Part of a small language model's weights.
Architecture: LayerNorm before each block, biases, tied embeddings.
Training: a variant of Adam for these matrices, 9562 steps.
Each number is 200 + 20 x the weight over its row's rms, rounded and kept within 0 to 999. Layers, rows and columns count from 0. The size before them is the row's rms in percent of the matrix's.

# up: layer 4 MLP up, 1536x384, rms 0.0311, rows 362-430, columns 48-95
# down: layer 4 MLP down (transposed), 1536x384, rms 0.0203, rows 362-430, columns 48-95
up362,078,214,167,215,175,203,203,167,225,163,224,184,195,184,199,209,225,218,207,196,202,198,207,211,209,183,202,234,199,197,202,190,215,223,195,214,160,189,190,189,188,157,196,181,201,207,193,210,223
down362,072,147,199,224,161,183,249,201,199,192,216,246,212,195,191,195,194,209,194,212,222,210,203,186,180,197,205,189,201,189,188,202,226,165,175,235,209,142,198,181,202,172,193,167,162,218,198,208,180
up363,108,164,197,207,173,190,228,204,234,197,221,220,215,216,200,188,206,225,194,225,208,178,217,222,213,175,194,229,180,205,220,219,200,198,216,197,205,219,175,212,191,192,207,185,183,227,190,199,197
down363,084,234,180,214,254,167,176,185,223,214,191,184,204,209,221,200,204,182,218,197,216,155,186,196,216,166,230,172,179,198,215,240,203,211,183,165,194,198,214,188,217,219,185,198,235,221,226,179,196
up364,094,175,203,198,184,206,221,202,236,227,178,197,237,183,161,179,207,215,231,208,190,186,235,193,220,207,210,224,182,181,190,218,216,210,230,243,192,234,192,200,203,204,222,196,174,201,204,177,174
down364,090,236,203,208,172,226,209,184,222,214,199,206,237,182,153,182,208,205,196,171,196,180,225,193,225,220,209,216,169,172,244,219,203,203,217,182,200,211,172,216,219,220,204,208,183,227,183,175,136
up365,113,184,201,183,205,189,215,198,236,233,206,222,236,213,186,191,193,202,204,214,212,207,212,203,208,172,195,232,180,181,197,229,209,194,221,217,217,212,207,203,204,218,209,210,180,231,207,183,200
down365,098,201,197,185,195,166,220,183,206,195,232,201,222,181,168,208,189,231,208,239,204,184,226,194,222,198,151,211,175,188,213,203,195,203,202,213,211,222,242,213,259,227,200,181,172,171,218,203,184
up366,086,180,188,206,214,198,214,176,246,216,201,204,223,166,177,186,196,202,202,190,195,204,226,184,230,216,198,213,178,179,233,186,198,198,218,227,192,183,188,208,194,196,197,208,170,215,180,187,179
down366,077,217,180,185,188,172,205,200,212,211,197,193,244,179,190,193,179,201,204,195,216,195,217,193,227,202,180,191,159,182,228,208,182,183,234,219,208,195,191,230,190,194,198,198,151,223,199,191,176
up367,106,193,165,176,191,174,200,233,206,181,206,198,254,215,186,160,189,230,207,199,196,196,185,215,199,208,232,210,205,209,181,190,204,181,211,219,196,239,185,192,194,198,213,168,193,263,176,212,205
down367,095,195,219,179,190,171,188,223,184,182,215,205,208,232,208,189,185,191,213,202,186,215,229,165,201,182,205,184,183,198,157,216,170,209,173,239,172,164,176,205,158,227,190,191,171,200,204,188,209
up368,111,177,211,204,201,207,240,212,214,188,219,219,246,196,180,206,219,202,174,207,181,213,219,204,195,199,202,239,173,180,211,198,196,191,219,205,195,193,195,235,210,202,209,186,168,227,196,195,213
down368,101,195,214,190,197,198,217,196,210,197,207,179,215,189,172,228,186,202,211,234,209,184,193,190,182,199,168,217,199,179,192,213,195,215,185,191,238,192,189,210,176,247,206,202,191,209,203,181,199
up369,107,193,178,209,200,199,227,196,227,220,202,197,215,211,178,180,209,173,178,191,227,158,206,225,232,187,185,190,184,193,228,227,211,222,241,219,222,195,187,252,190,197,189,198,168,218,145,197,219
down369,130,195,211,208,206,222,185,188,204,209,190,192,186,202,187,219,195,205,187,189,171,222,174,186,187,184,180,244,216,209,210,169,184,188,183,193,220,197,166,206,215,219,182,186,236,195,218,175,184
up370,092,189,194,194,207,186,211,216,206,175,235,211,201,224,155,192,204,156,204,160,219,209,192,227,198,186,209,218,184,197,199,201,193,183,184,178,206,241,175,220,179,204,250,154,197,208,183,177,198
down370,099,196,189,180,197,199,187,205,212,180,216,219,240,212,195,205,219,213,228,168,199,177,203,196,213,219,196,211,194,213,189,184,202,153,214,205,177,190,195,188,189,186,205,181,174,200,157,183,177
up371,132,167,173,219,180,219,191,228,229,209,195,214,197,215,206,177,202,213,189,198,195,162,207,186,182,200,181,179,210,206,218,215,200,196,200,204,190,209,200,198,204,201,199,190,188,210,212,186,196
down371,147,199,226,218,211,208,187,193,190,173,218,209,203,198,200,177,201,238,201,189,161,210,161,214,213,214,191,234,185,175,191,212,193,190,214,219,208,164,179,248,221,224,203,217,219,182,213,175,177
up372,091,200,208,193,227,193,203,187,199,175,250,200,201,167,192,218,207,235,248,184,148,215,193,232,216,224,212,215,196,178,233,218,210,215,173,217,214,180,233,223,229,188,216,194,196,206,201,215,197
down372,089,217,211,207,191,223,176,217,154,208,169,195,202,219,247,166,189,169,171,183,180,205,197,182,202,188,176,214,211,225,206,178,247,202,212,198,175,213,200,196,188,204,200,190,200,196,161,213,227
up373,121,191,181,196,199,202,222,214,219,204,221,223,212,173,208,199,213,202,193,221,199,210,209,219,244,204,193,184,207,181,188,218,197,188,222,222,192,198,163,221,206,188,193,185,177,175,187,226,175
down373,152,197,235,192,196,190,232,179,217,197,211,189,155,156,214,226,197,211,225,207,198,218,230,204,196,194,178,233,195,204,222,216,227,218,196,205,220,210,211,200,192,180,212,203,188,166,209,153,188
up374,107,185,198,220,204,221,262,210,195,180,209,203,201,215,169,155,197,194,201,200,240,158,219,200,213,191,210,206,199,212,201,228,156,232,202,182,178,194,219,190,212,161,222,192,176,194,187,217,155
down374,118,180,171,213,198,245,178,195,198,210,215,239,223,202,211,201,202,204,181,202,216,254,196,187,208,200,212,203,207,201,172,152,226,220,239,165,187,213,204,233,209,200,186,178,208,186,191,191,158
up375,101,194,192,200,207,171,227,188,205,215,140,227,219,236,186,196,190,213,202,215,217,221,193,196,219,203,232,186,200,207,160,171,233,192,186,169,195,176,216,204,183,242,195,170,156,219,174,180,192
down375,105,193,231,187,216,186,188,177,171,208,191,228,173,200,228,215,195,189,193,191,224,213,199,229,204,200,203,197,163,203,207,215,208,192,218,182,205,195,192,245,187,209,201,189,200,170,227,202,232
up376,088,192,216,190,212,222,222,191,244,240,205,220,232,192,170,179,198,205,185,197,212,187,231,190,221,196,178,238,187,186,216,216,196,210,243,210,195,211,204,209,202,214,207,209,177,197,194,187,179
down376,088,218,199,186,190,201,220,201,219,239,179,206,228,184,188,165,191,199,212,200,230,197,213,189,204,197,198,217,172,168,220,210,209,194,234,210,203,213,202,222,194,193,209,206,182,191,195,180,177
up377,099,186,213,186,186,185,233,176,217,203,184,187,240,200,185,168,192,214,199,193,199,167,220,190,209,168,192,216,163,167,228,214,212,203,223,226,187,197,188,228,169,175,216,194,193,213,175,175,174
down377,103,191,176,178,211,159,216,166,208,208,214,211,243,178,167,165,206,200,226,215,197,189,219,199,201,196,194,203,190,167,239,224,182,205,233,196,228,217,182,205,199,199,222,212,173,213,174,188,163
up378,101,190,211,180,208,210,232,199,206,234,198,202,183,198,181,212,196,195,209,187,207,210,180,211,220,195,231,178,211,185,175,219,248,192,227,239,195,181,224,203,198,188,208,224,169,217,174,188,162
down378,102,186,234,223,203,223,200,205,152,179,221,222,154,180,206,188,189,233,225,203,204,193,217,198,192,221,242,200,217,198,162,187,238,228,205,217,208,161,228,264,231,193,203,197,170,166,205,208,240
up379,087,200,194,224,188,205,216,189,241,219,203,206,237,186,184,180,206,210,195,208,203,192,228,169,222,194,185,236,193,160,222,217,176,204,235,215,182,191,184,203,173,207,196,203,170,204,174,174,187
down379,080,212,179,190,190,188,206,196,213,244,195,208,237,188,181,183,180,191,210,208,202,205,212,169,226,220,191,215,165,162,230,204,194,198,214,193,192,194,205,203,186,202,185,185,169,210,207,190,182
up380,082,198,189,219,207,206,207,185,219,226,182,166,229,209,212,184,220,191,214,176,201,176,199,232,238,216,214,197,188,184,208,197,203,219,206,226,229,194,166,240,221,190,199,204,204,228,191,180,202
down380,067,205,190,195,208,178,166,185,210,184,184,242,175,184,184,203,226,202,191,178,203,190,236,165,203,199,220,221,172,219,220,204,186,204,173,214,207,220,200,176,195,187,211,241,213,164,204,189,229
up381,115,175,203,190,190,172,220,198,240,213,213,189,218,219,184,160,218,227,203,207,190,145,219,217,209,181,182,229,187,174,228,216,187,190,228,228,197,204,165,219,193,201,229,188,170,243,194,211,180
down381,083,211,173,198,217,177,203,211,220,202,232,173,215,204,185,187,167,183,213,170,195,206,181,197,206,177,185,211,168,174,215,188,167,188,208,217,239,209,246,227,226,197,195,211,226,191,192,164,234
up382,098,200,201,173,220,202,201,183,240,218,201,245,195,187,187,194,210,212,203,194,170,189,229,182,185,213,168,237,197,213,227,214,172,213,175,224,181,178,203,187,213,204,187,168,210,199,226,205,185
down382,107,210,213,150,204,207,210,224,207,183,190,172,226,214,204,196,201,193,176,217,255,178,172,208,202,200,222,177,192,204,201,220,223,177,196,217,218,217,196,169,171,163,180,194,199,182,197,181,188
up383,101,197,192,207,197,215,224,230,220,193,214,196,220,167,210,216,201,223,178,186,183,169,204,224,248,206,211,213,192,200,173,228,211,204,207,214,192,198,217,205,205,188,220,212,174,200,204,203,180
down383,122,201,179,206,203,185,170,211,177,190,218,187,185,215,176,198,184,189,177,233,222,179,168,183,161,200,219,211,187,171,188,201,193,223,182,234,256,218,171,161,197,201,190,210,167,204,201,219,239
up384,079,204,198,198,200,222,190,223,245,232,195,179,224,201,190,195,212,191,173,182,192,180,182,212,213,210,223,178,185,221,193,238,157,179,217,185,231,199,199,198,212,199,183,219,171,217,188,169,223
down384,106,186,183,206,206,226,205,210,187,186,188,173,228,213,233,187,170,193,207,217,199,246,152,157,177,225,202,207,187,228,224,192,196,214,202,227,219,174,221,191,189,236,191,191,183,171,181,193,184
up385,093,198,209,241,232,182,247,223,199,192,218,223,184,184,215,166,199,232,184,231,202,204,197,207,218,187,186,203,186,175,187,229,227,180,188,215,185,197,199,215,229,195,193,217,183,175,200,209,191
down385,084,171,173,179,190,224,206,232,202,195,209,186,192,216,205,165,199,217,198,191,194,177,206,228,226,200,214,196,219,199,211,190,223,191,182,219,221,205,167,206,177,206,210,251,176,220,179,192,179
up386,116,182,181,215,193,188,227,167,248,207,191,195,246,206,178,184,215,191,207,186,199,174,227,214,223,202,190,246,178,172,211,211,188,202,229,202,180,211,204,223,190,197,189,183,184,217,189,187,200
down386,082,194,210,226,188,184,225,187,206,195,190,200,213,231,180,200,201,200,202,191,215,197,212,190,220,186,231,210,165,177,224,206,185,163,167,194,214,220,221,210,232,189,202,175,206,158,212,134,237
up387,076,175,229,201,216,260,199,227,181,213,190,191,193,206,154,175,189,151,206,172,226,179,195,223,196,195,239,198,181,224,221,193,171,211,211,204,216,203,204,210,204,197,216,215,185,214,175,214,188
down387,112,192,206,191,230,221,184,245,166,203,194,206,184,186,199,185,178,207,195,203,190,211,203,205,225,208,154,189,210,213,227,200,204,220,216,218,252,187,219,200,192,219,219,186,191,162,187,216,200
up388,113,166,188,210,169,196,215,214,237,225,218,172,230,187,189,173,198,228,210,192,213,189,206,182,211,185,204,240,185,185,196,199,184,179,191,214,220,189,204,222,207,215,217,191,177,233,192,171,182
down388,122,200,207,213,231,181,189,212,238,211,183,196,239,219,179,156,182,230,219,169,193,197,185,191,168,189,183,188,187,220,206,177,210,219,185,216,222,180,199,203,193,185,195,191,193,161,194,204,185
up389,122,170,177,191,202,156,270,171,214,259,225,177,209,201,192,201,208,211,191,223,190,191,189,196,209,193,184,184,202,210,199,207,212,185,195,207,222,187,186,199,181,206,204,176,205,261,204,166,174
down389,116,218,214,232,198,179,218,206,211,205,212,208,222,268,212,195,196,187,187,193,175,211,168,194,202,238,171,208,181,219,203,220,196,194,237,201,226,207,199,226,182,191,181,170,199,173,237,185,145
up390,113,165,195,215,205,188,212,195,249,227,202,187,214,184,189,193,206,210,200,209,174,178,224,214,221,172,206,210,188,193,192,216,200,195,219,191,195,221,186,235,216,194,205,228,169,228,191,170,147
down390,089,185,164,223,208,160,206,185,225,183,195,200,213,198,193,181,204,213,223,174,156,168,202,177,193,175,178,204,183,208,218,237,204,197,210,202,208,220,201,212,209,177,186,162,205,226,199,183,170
up391,095,177,189,170,212,235,246,186,187,207,235,205,222,191,178,188,221,221,165,177,235,183,229,194,214,200,215,206,172,180,229,193,193,236,190,201,220,208,181,201,239,208,217,208,180,221,193,207,185
down391,106,189,191,193,200,182,192,199,181,185,198,172,202,157,215,206,218,243,213,176,200,183,203,164,218,190,211,204,228,228,186,182,226,173,182,193,213,201,193,219,219,216,213,215,167,233,202,211,187
up392,083,191,214,196,188,200,211,186,214,196,246,214,182,191,178,209,190,245,217,197,195,225,196,202,239,190,187,184,204,192,189,201,222,179,190,214,144,162,198,213,210,186,198,188,185,229,213,159,215
down392,118,197,175,187,214,184,214,203,189,200,212,210,216,195,219,193,196,181,167,225,186,184,181,181,218,204,200,221,201,208,229,211,195,237,203,211,237,217,194,159,196,203,179,195,183,161,184,224,209
up393,105,171,194,214,191,195,236,181,222,225,203,198,223,189,171,185,202,190,218,228,209,177,200,215,192,175,190,221,187,190,224,225,215,212,217,209,190,214,181,227,201,186,215,187,175,220,187,191,193
down393,086,183,177,228,190,189,211,225,215,194,197,182,236,201,190,182,210,185,209,193,202,190,203,205,207,160,209,205,179,169,219,206,184,209,210,196,211,210,188,214,184,208,172,205,185,220,179,192,162
up394,116,188,191,176,195,196,204,199,206,218,203,209,207,180,208,177,212,189,243,214,195,199,195,159,200,191,222,227,203,209,200,156,251,181,212,219,219,199,217,219,192,217,247,216,178,222,196,180,177
down394,103,191,166,190,194,214,226,153,229,207,191,208,175,215,195,223,219,220,183,238,207,191,229,186,217,198,165,208,221,204,209,197,222,195,198,196,193,218,196,228,178,216,203,227,230,199,191,210,212
up395,111,198,205,208,196,219,200,200,259,223,221,161,184,190,186,135,210,174,218,242,183,142,213,202,186,197,200,230,176,167,238,212,173,221,225,194,196,168,194,191,176,175,204,215,194,205,190,220,223
down395,098,205,174,218,212,203,193,215,191,197,213,214,164,183,223,178,157,178,245,194,206,167,191,200,199,252,245,212,209,186,241,191,209,226,200,234,186,209,213,198,222,193,214,219,179,236,204,248,207
up396,121,177,175,158,209,192,207,200,208,205,186,204,205,182,214,221,188,197,210,191,208,164,221,182,213,212,238,208,206,200,222,188,196,195,210,238,197,211,164,191,227,198,222,230,208,231,217,199,210
down396,101,207,220,162,208,191,180,224,174,235,214,186,210,234,202,208,203,230,222,195,220,239,202,178,149,203,202,223,213,206,213,188,193,190,190,229,226,196,197,208,187,226,183,175,195,201,211,208,195
up397,086,193,223,197,173,189,222,215,205,228,186,208,204,242,166,202,207,202,201,226,246,236,191,233,203,191,204,174,213,190,192,199,198,193,213,187,195,218,195,211,204,189,197,197,193,201,230,193,192
down397,077,209,224,194,208,204,231,185,194,194,197,216,207,167,231,197,175,204,237,182,207,242,224,196,212,178,190,190,247,161,237,238,221,144,186,196,159,229,174,208,200,208,196,228,198,177,208,191,197
up398,104,195,188,201,192,185,164,195,222,220,173,199,208,223,224,212,206,198,173,215,179,194,201,229,211,181,211,218,182,180,193,182,198,191,235,196,226,213,197,197,195,189,160,205,168,236,170,214,182
down398,099,187,235,153,188,187,198,209,193,220,200,170,186,228,197,184,192,189,189,197,190,233,187,205,192,189,192,206,194,213,203,208,200,170,225,207,205,220,216,159,200,220,188,178,218,213,161,183,208
up399,102,191,181,198,203,228,186,194,214,223,206,224,232,168,166,207,186,184,217,203,198,174,259,213,218,194,238,212,206,225,198,231,212,226,204,207,203,228,197,211,206,193,214,218,193,214,209,203,223
down399,127,197,245,197,206,192,217,214,176,230,161,196,179,196,225,175,196,211,234,182,231,176,200,225,201,200,187,162,192,205,257,173,192,168,191,214,205,190,179,194,220,189,218,179,197,167,202,161,184
up400,103,192,220,221,191,228,213,153,185,172,209,226,225,182,164,183,185,186,218,205,191,195,219,220,199,183,204,209,194,180,187,183,216,218,209,168,172,211,208,235,216,191,242,162,208,188,209,189,136
down400,103,187,216,253,194,229,180,172,210,212,180,207,185,217,193,190,199,197,194,194,143,226,212,173,203,219,218,203,189,205,195,218,208,175,193,207,180,208,183,228,215,211,213,170,183,199,224,174,157
up401,111,173,199,185,184,203,237,183,231,206,214,197,228,190,174,189,200,208,214,209,200,177,228,209,213,190,193,241,195,179,226,216,182,215,212,215,200,199,188,208,208,204,213,200,181,203,189,187,167
down401,079,227,183,211,205,193,167,203,213,179,184,190,243,183,193,225,187,177,225,168,175,224,206,199,223,205,187,206,180,223,195,211,178,240,191,176,204,190,157,197,205,181,206,204,224,192,214,184,171
up402,091,177,193,226,180,190,230,192,237,221,185,181,223,179,168,208,208,202,222,199,223,201,235,185,228,203,198,225,183,176,210,209,189,213,210,209,193,204,177,227,188,190,209,188,156,210,198,173,179
down402,081,232,180,221,187,174,239,185,205,205,199,171,235,191,176,215,224,189,190,199,212,188,202,189,203,209,172,224,167,154,202,198,197,185,220,205,183,207,167,223,216,208,212,203,160,205,192,190,177
up403,103,172,199,207,199,192,257,208,235,235,223,212,232,198,181,168,209,207,197,197,229,166,226,202,184,195,208,236,197,185,203,213,183,221,208,233,222,210,194,217,205,200,223,199,171,229,192,188,151
down403,102,205,196,225,202,197,198,190,233,232,206,180,183,203,196,224,194,203,168,190,154,169,205,219,169,201,202,214,172,197,222,215,156,214,212,194,209,206,177,184,215,200,192,184,225,227,243,207,182
up404,102,193,241,192,201,210,227,202,211,218,213,215,196,206,232,207,212,265,223,200,219,230,199,233,196,175,195,199,213,187,209,184,211,191,189,196,216,191,182,202,170,199,197,203,194,236,185,191,191
down404,097,194,235,194,203,160,232,154,168,220,184,201,204,215,219,185,193,219,224,207,171,213,220,205,187,205,188,205,182,180,217,179,200,176,206,196,208,168,165,179,209,179,184,222,242,213,172,210,177
up405,093,180,206,230,194,219,205,180,244,206,197,194,216,193,176,174,192,187,203,190,227,183,225,193,185,201,212,219,188,163,218,209,168,193,210,206,189,212,178,234,193,202,186,170,176,226,173,178,178
down405,094,210,199,206,208,168,220,206,200,223,203,203,230,195,173,190,215,178,201,193,220,215,208,163,208,216,198,212,203,156,236,196,191,192,201,189,203,207,202,213,190,206,196,196,167,229,189,179,183
up406,106,179,188,220,196,211,223,174,222,212,232,214,210,208,190,210,211,204,202,204,205,195,218,204,228,180,202,220,198,198,231,200,212,204,206,204,206,210,207,205,195,200,206,207,189,216,219,200,205
down406,117,243,205,197,243,187,187,178,229,215,193,214,234,200,184,236,169,185,187,201,209,195,199,200,229,156,213,192,181,196,220,218,197,194,203,171,206,217,199,206,178,199,177,227,204,231,185,191,193
up407,101,197,200,220,195,207,194,184,230,237,212,207,217,221,148,203,205,190,186,209,193,224,215,219,222,210,199,214,187,197,178,196,188,181,172,167,207,220,184,209,197,184,184,213,193,209,194,136,150
down407,118,185,193,168,186,224,228,246,232,188,187,209,188,187,181,184,191,225,226,220,231,220,171,164,169,184,203,174,225,186,222,195,228,190,201,199,189,173,205,194,229,171,202,238,186,210,195,219,173
up408,101,189,165,202,187,198,211,211,199,184,198,214,212,193,175,186,189,162,170,183,207,184,210,177,238,198,210,219,174,158,221,249,177,231,225,222,212,229,163,211,189,203,212,197,199,222,189,185,195
down408,104,195,231,186,215,233,201,194,204,202,176,194,180,177,210,183,171,197,238,198,175,226,213,189,194,210,203,225,204,225,221,206,187,192,196,201,199,163,197,228,182,207,179,219,210,202,205,209,192
up409,116,162,229,189,200,225,218,227,192,230,217,229,220,219,218,170,178,211,178,252,206,174,202,207,193,195,175,210,183,167,214,181,212,189,192,189,216,205,211,209,208,208,232,175,181,226,197,178,180
down409,115,202,230,198,209,257,172,187,188,192,230,207,169,210,158,179,186,221,225,170,200,198,221,214,178,184,215,205,177,178,223,192,190,188,208,182,181,211,196,208,217,214,182,188,229,177,174,234,225
up410,094,194,207,168,226,256,186,225,199,211,163,180,194,198,178,192,191,201,220,250,242,230,200,210,187,198,226,184,224,175,161,204,216,189,210,192,199,203,212,193,248,225,203,238,154,198,195,152,142
down410,085,191,227,199,193,224,186,236,183,225,183,196,214,169,243,229,169,220,220,238,243,179,188,210,237,213,225,195,174,187,188,205,211,167,192,226,156,186,209,201,222,218,200,226,176,150,168,200,188
up411,079,200,246,195,194,221,188,224,199,179,215,201,187,179,163,188,212,193,213,182,181,196,211,202,197,196,228,181,216,229,214,214,186,175,206,194,183,179,209,210,183,219,216,215,193,183,201,195,164
down411,096,196,232,200,195,224,189,228,198,175,182,223,186,200,197,184,185,170,218,183,213,168,189,230,197,181,190,207,207,226,186,196,234,196,200,217,220,196,217,213,177,203,219,183,177,174,182,215,191
up412,106,180,187,215,189,175,219,180,229,197,204,214,215,193,183,195,187,206,196,220,190,203,214,196,218,189,188,229,173,181,212,202,183,215,227,201,195,194,184,243,213,191,218,172,198,225,191,188,183
down412,090,184,213,166,204,202,224,177,204,203,222,184,220,202,191,186,196,199,228,194,221,189,237,208,209,184,192,180,146,156,250,206,198,176,214,205,226,198,189,230,206,213,216,195,188,218,166,157,195
up413,077,207,216,182,200,167,192,207,204,228,189,198,178,181,154,204,219,194,262,214,220,196,190,220,201,208,212,196,206,215,188,186,201,195,181,215,165,174,201,216,217,224,225,188,207,191,236,210,192
down413,098,185,218,209,220,193,186,198,190,218,212,227,198,191,207,189,179,188,192,199,238,221,197,202,209,213,185,191,197,174,224,218,187,205,213,172,211,218,211,186,203,224,211,194,224,181,244,266,146
up414,103,199,200,240,189,199,212,165,222,181,198,206,187,206,204,171,189,188,242,207,212,231,203,155,209,181,169,196,183,219,202,222,194,158,203,194,209,196,218,201,164,183,192,190,177,167,195,212,193
down414,103,208,199,196,211,219,200,216,185,214,169,229,201,202,240,240,236,173,246,214,231,186,182,204,205,211,204,185,181,242,204,188,185,219,186,197,211,179,197,192,189,197,189,184,185,175,234,183,165
up415,090,191,183,214,186,199,176,191,205,194,208,183,182,211,211,194,188,193,155,214,223,181,208,193,188,192,193,200,229,183,203,183,191,178,198,171,175,229,213,209,204,223,212,181,188,180,226,193,191
down415,097,214,207,241,191,229,169,165,218,228,208,207,162,161,196,209,204,203,217,198,190,208,206,171,189,210,214,186,200,166,221,190,184,240,178,175,168,199,182,174,179,166,185,200,203,199,223,216,190
up416,108,175,188,228,187,195,204,194,238,248,236,202,227,195,161,198,213,193,211,196,201,192,208,203,213,175,207,234,183,157,202,202,201,195,219,204,225,210,186,241,200,204,223,182,169,230,194,162,174
down416,085,228,204,200,194,185,194,185,209,228,192,224,210,210,175,180,179,187,208,219,192,203,198,204,193,194,173,211,170,190,239,193,207,199,213,199,180,200,179,203,215,205,201,223,178,212,227,170,212
up417,137,174,203,183,203,213,200,203,191,218,224,218,209,203,222,187,194,220,199,213,209,206,229,191,195,203,205,206,189,197,194,176,218,212,196,213,207,231,196,230,180,213,198,198,177,221,169,216,183
down417,158,211,250,213,204,196,196,137,188,204,193,226,201,191,215,224,209,210,211,196,206,215,223,200,199,202,212,190,218,193,225,212,205,228,219,165,221,221,188,206,177,202,192,197,214,202,190,216,148
up418,112,183,210,196,184,181,214,178,238,206,215,202,219,189,188,203,209,210,216,188,224,189,234,188,238,207,186,228,182,195,218,226,195,206,207,205,194,236,163,236,207,192,204,202,158,227,225,201,199
down418,093,227,194,200,203,190,214,167,209,226,193,196,228,219,182,186,202,180,210,207,182,179,220,187,252,201,156,182,192,194,207,191,165,181,210,191,212,234,203,191,169,228,158,206,175,214,174,222,209
up419,121,192,197,194,181,187,235,206,191,243,194,233,212,213,216,204,200,220,193,194,191,216,195,209,225,189,170,193,198,158,236,180,200,179,213,225,205,187,196,206,157,225,183,167,216,213,211,139,187
down419,117,217,226,226,205,183,209,199,218,200,172,229,222,279,185,200,201,214,187,213,220,217,215,172,216,223,194,227,164,166,183,206,184,216,250,201,191,209,194,184,227,194,221,164,197,205,245,193,179
up420,098,155,170,208,189,194,206,201,225,203,223,180,222,232,212,216,195,192,184,198,189,217,188,217,215,195,210,221,200,182,212,191,187,168,203,190,193,188,179,198,185,195,187,215,196,206,187,170,204
down420,102,250,162,201,212,198,158,181,225,213,198,205,204,188,171,191,213,177,186,197,218,210,213,202,200,187,222,199,180,233,216,218,198,186,157,189,197,178,188,163,212,214,205,214,247,187,190,181,199
up421,107,165,195,221,187,183,212,170,227,228,212,195,220,186,175,203,212,206,193,218,201,181,230,210,202,195,213,225,198,185,214,215,209,202,210,226,200,216,175,255,224,192,216,190,170,206,183,194,150
down421,081,204,209,201,221,187,199,192,185,207,211,195,206,198,187,196,203,214,212,213,199,220,195,196,200,200,185,230,170,189,231,211,230,192,227,210,176,201,184,214,218,202,222,204,195,202,178,146,203
up422,098,190,208,203,222,179,174,206,190,230,193,181,200,198,200,191,204,196,171,217,186,203,207,199,186,198,123,204,148,143,220,196,207,178,200,231,231,202,175,185,234,222,234,191,209,181,241,187,180
down422,090,177,188,197,222,192,198,195,228,180,194,204,196,220,196,183,177,182,192,207,219,175,204,198,202,194,186,204,179,161,221,217,232,161,215,209,172,163,177,196,229,237,198,174,212,233,205,184,197
up423,113,196,233,192,175,190,222,180,184,209,206,200,214,208,202,205,159,242,249,183,224,234,236,189,173,199,222,221,194,192,201,228,219,174,215,203,194,205,201,211,191,229,183,203,215,230,205,219,193
down423,107,208,225,169,205,202,230,189,203,218,192,173,214,198,200,225,179,175,210,192,199,196,217,163,194,210,192,199,188,223,192,213,244,226,185,183,185,186,191,134,152,224,230,210,220,214,189,188,176
up424,106,197,198,213,219,200,229,183,227,237,226,190,218,180,179,186,198,221,197,213,210,175,213,221,213,187,209,213,173,182,201,224,193,204,208,210,219,229,187,238,219,188,225,188,151,211,201,188,153
down424,097,214,177,207,206,173,205,209,229,212,200,214,181,199,168,224,170,217,258,181,199,169,185,225,226,198,203,226,215,208,206,202,179,188,214,197,228,187,185,216,172,192,202,214,178,231,241,197,154
up425,106,186,163,192,209,223,209,193,196,233,212,171,192,186,199,194,205,220,193,207,158,202,212,165,207,198,193,222,182,196,164,202,215,199,218,205,228,218,226,208,201,207,216,231,174,252,204,197,203
down425,096,212,161,196,201,177,173,192,188,184,250,190,183,211,220,183,194,198,187,194,199,206,213,170,198,206,192,159,194,193,171,233,181,220,163,230,216,229,187,212,217,224,188,193,180,157,207,178,164
up426,087,188,188,184,201,213,216,185,228,215,193,201,232,187,194,191,187,202,208,198,208,201,238,186,221,202,168,224,183,178,217,209,198,206,245,222,204,208,177,217,171,200,211,212,167,208,193,187,177
down426,081,241,198,172,165,183,213,199,214,215,199,198,222,180,152,192,200,181,216,187,224,199,212,182,195,219,169,222,178,162,234,191,205,188,220,206,194,193,201,201,200,205,203,206,185,224,200,189,175
up427,098,201,195,253,213,196,229,173,214,186,240,216,183,213,213,156,214,204,167,203,232,168,184,195,229,210,177,190,194,171,205,221,208,176,209,152,215,242,182,212,162,186,183,165,203,184,222,207,211
down427,102,183,195,186,194,196,219,186,196,172,202,212,193,223,223,230,210,175,195,207,200,208,216,205,212,208,192,192,194,197,183,181,192,174,187,204,217,260,218,175,220,211,183,191,161,219,208,228,203
up428,079,188,207,236,187,194,182,190,199,218,217,226,190,207,162,189,196,186,199,170,208,217,207,217,177,190,217,197,195,176,240,220,194,211,159,197,229,204,188,215,193,169,196,189,222,174,224,200,217
down428,079,193,203,192,187,218,199,196,206,192,194,201,217,205,201,154,176,215,192,196,222,200,218,193,226,215,205,200,194,189,222,191,204,218,179,197,189,209,208,192,213,206,222,187,203,183,167,198,211
up429,096,199,175,193,193,198,218,185,214,197,238,225,198,220,142,212,217,184,203,196,249,178,180,201,225,182,181,214,180,191,219,207,224,213,219,213,219,203,225,198,195,218,175,205,167,213,167,195,226
down429,091,224,201,190,192,169,207,152,222,190,225,198,189,206,178,197,218,192,180,197,178,189,202,224,208,195,215,237,184,207,198,178,199,181,205,160,214,203,198,214,191,206,193,224,196,223,233,198,259
up430,094,198,191,193,209,200,191,197,200,210,225,209,238,183,224,212,214,195,233,205,167,239,225,199,219,206,191,199,188,198,224,196,196,221,227,218,221,203,197,227,193,214,185,200,206,178,210,200,180
down430,119,191,210,216,211,225,226,227,199,184,190,212,209,243,163,195,178,197,227,177,232,191,166,188,234,209,196,193,195,214,236,241,216,190,237,201,180,177,226,210,193,194,200,221,166,194,187,181,179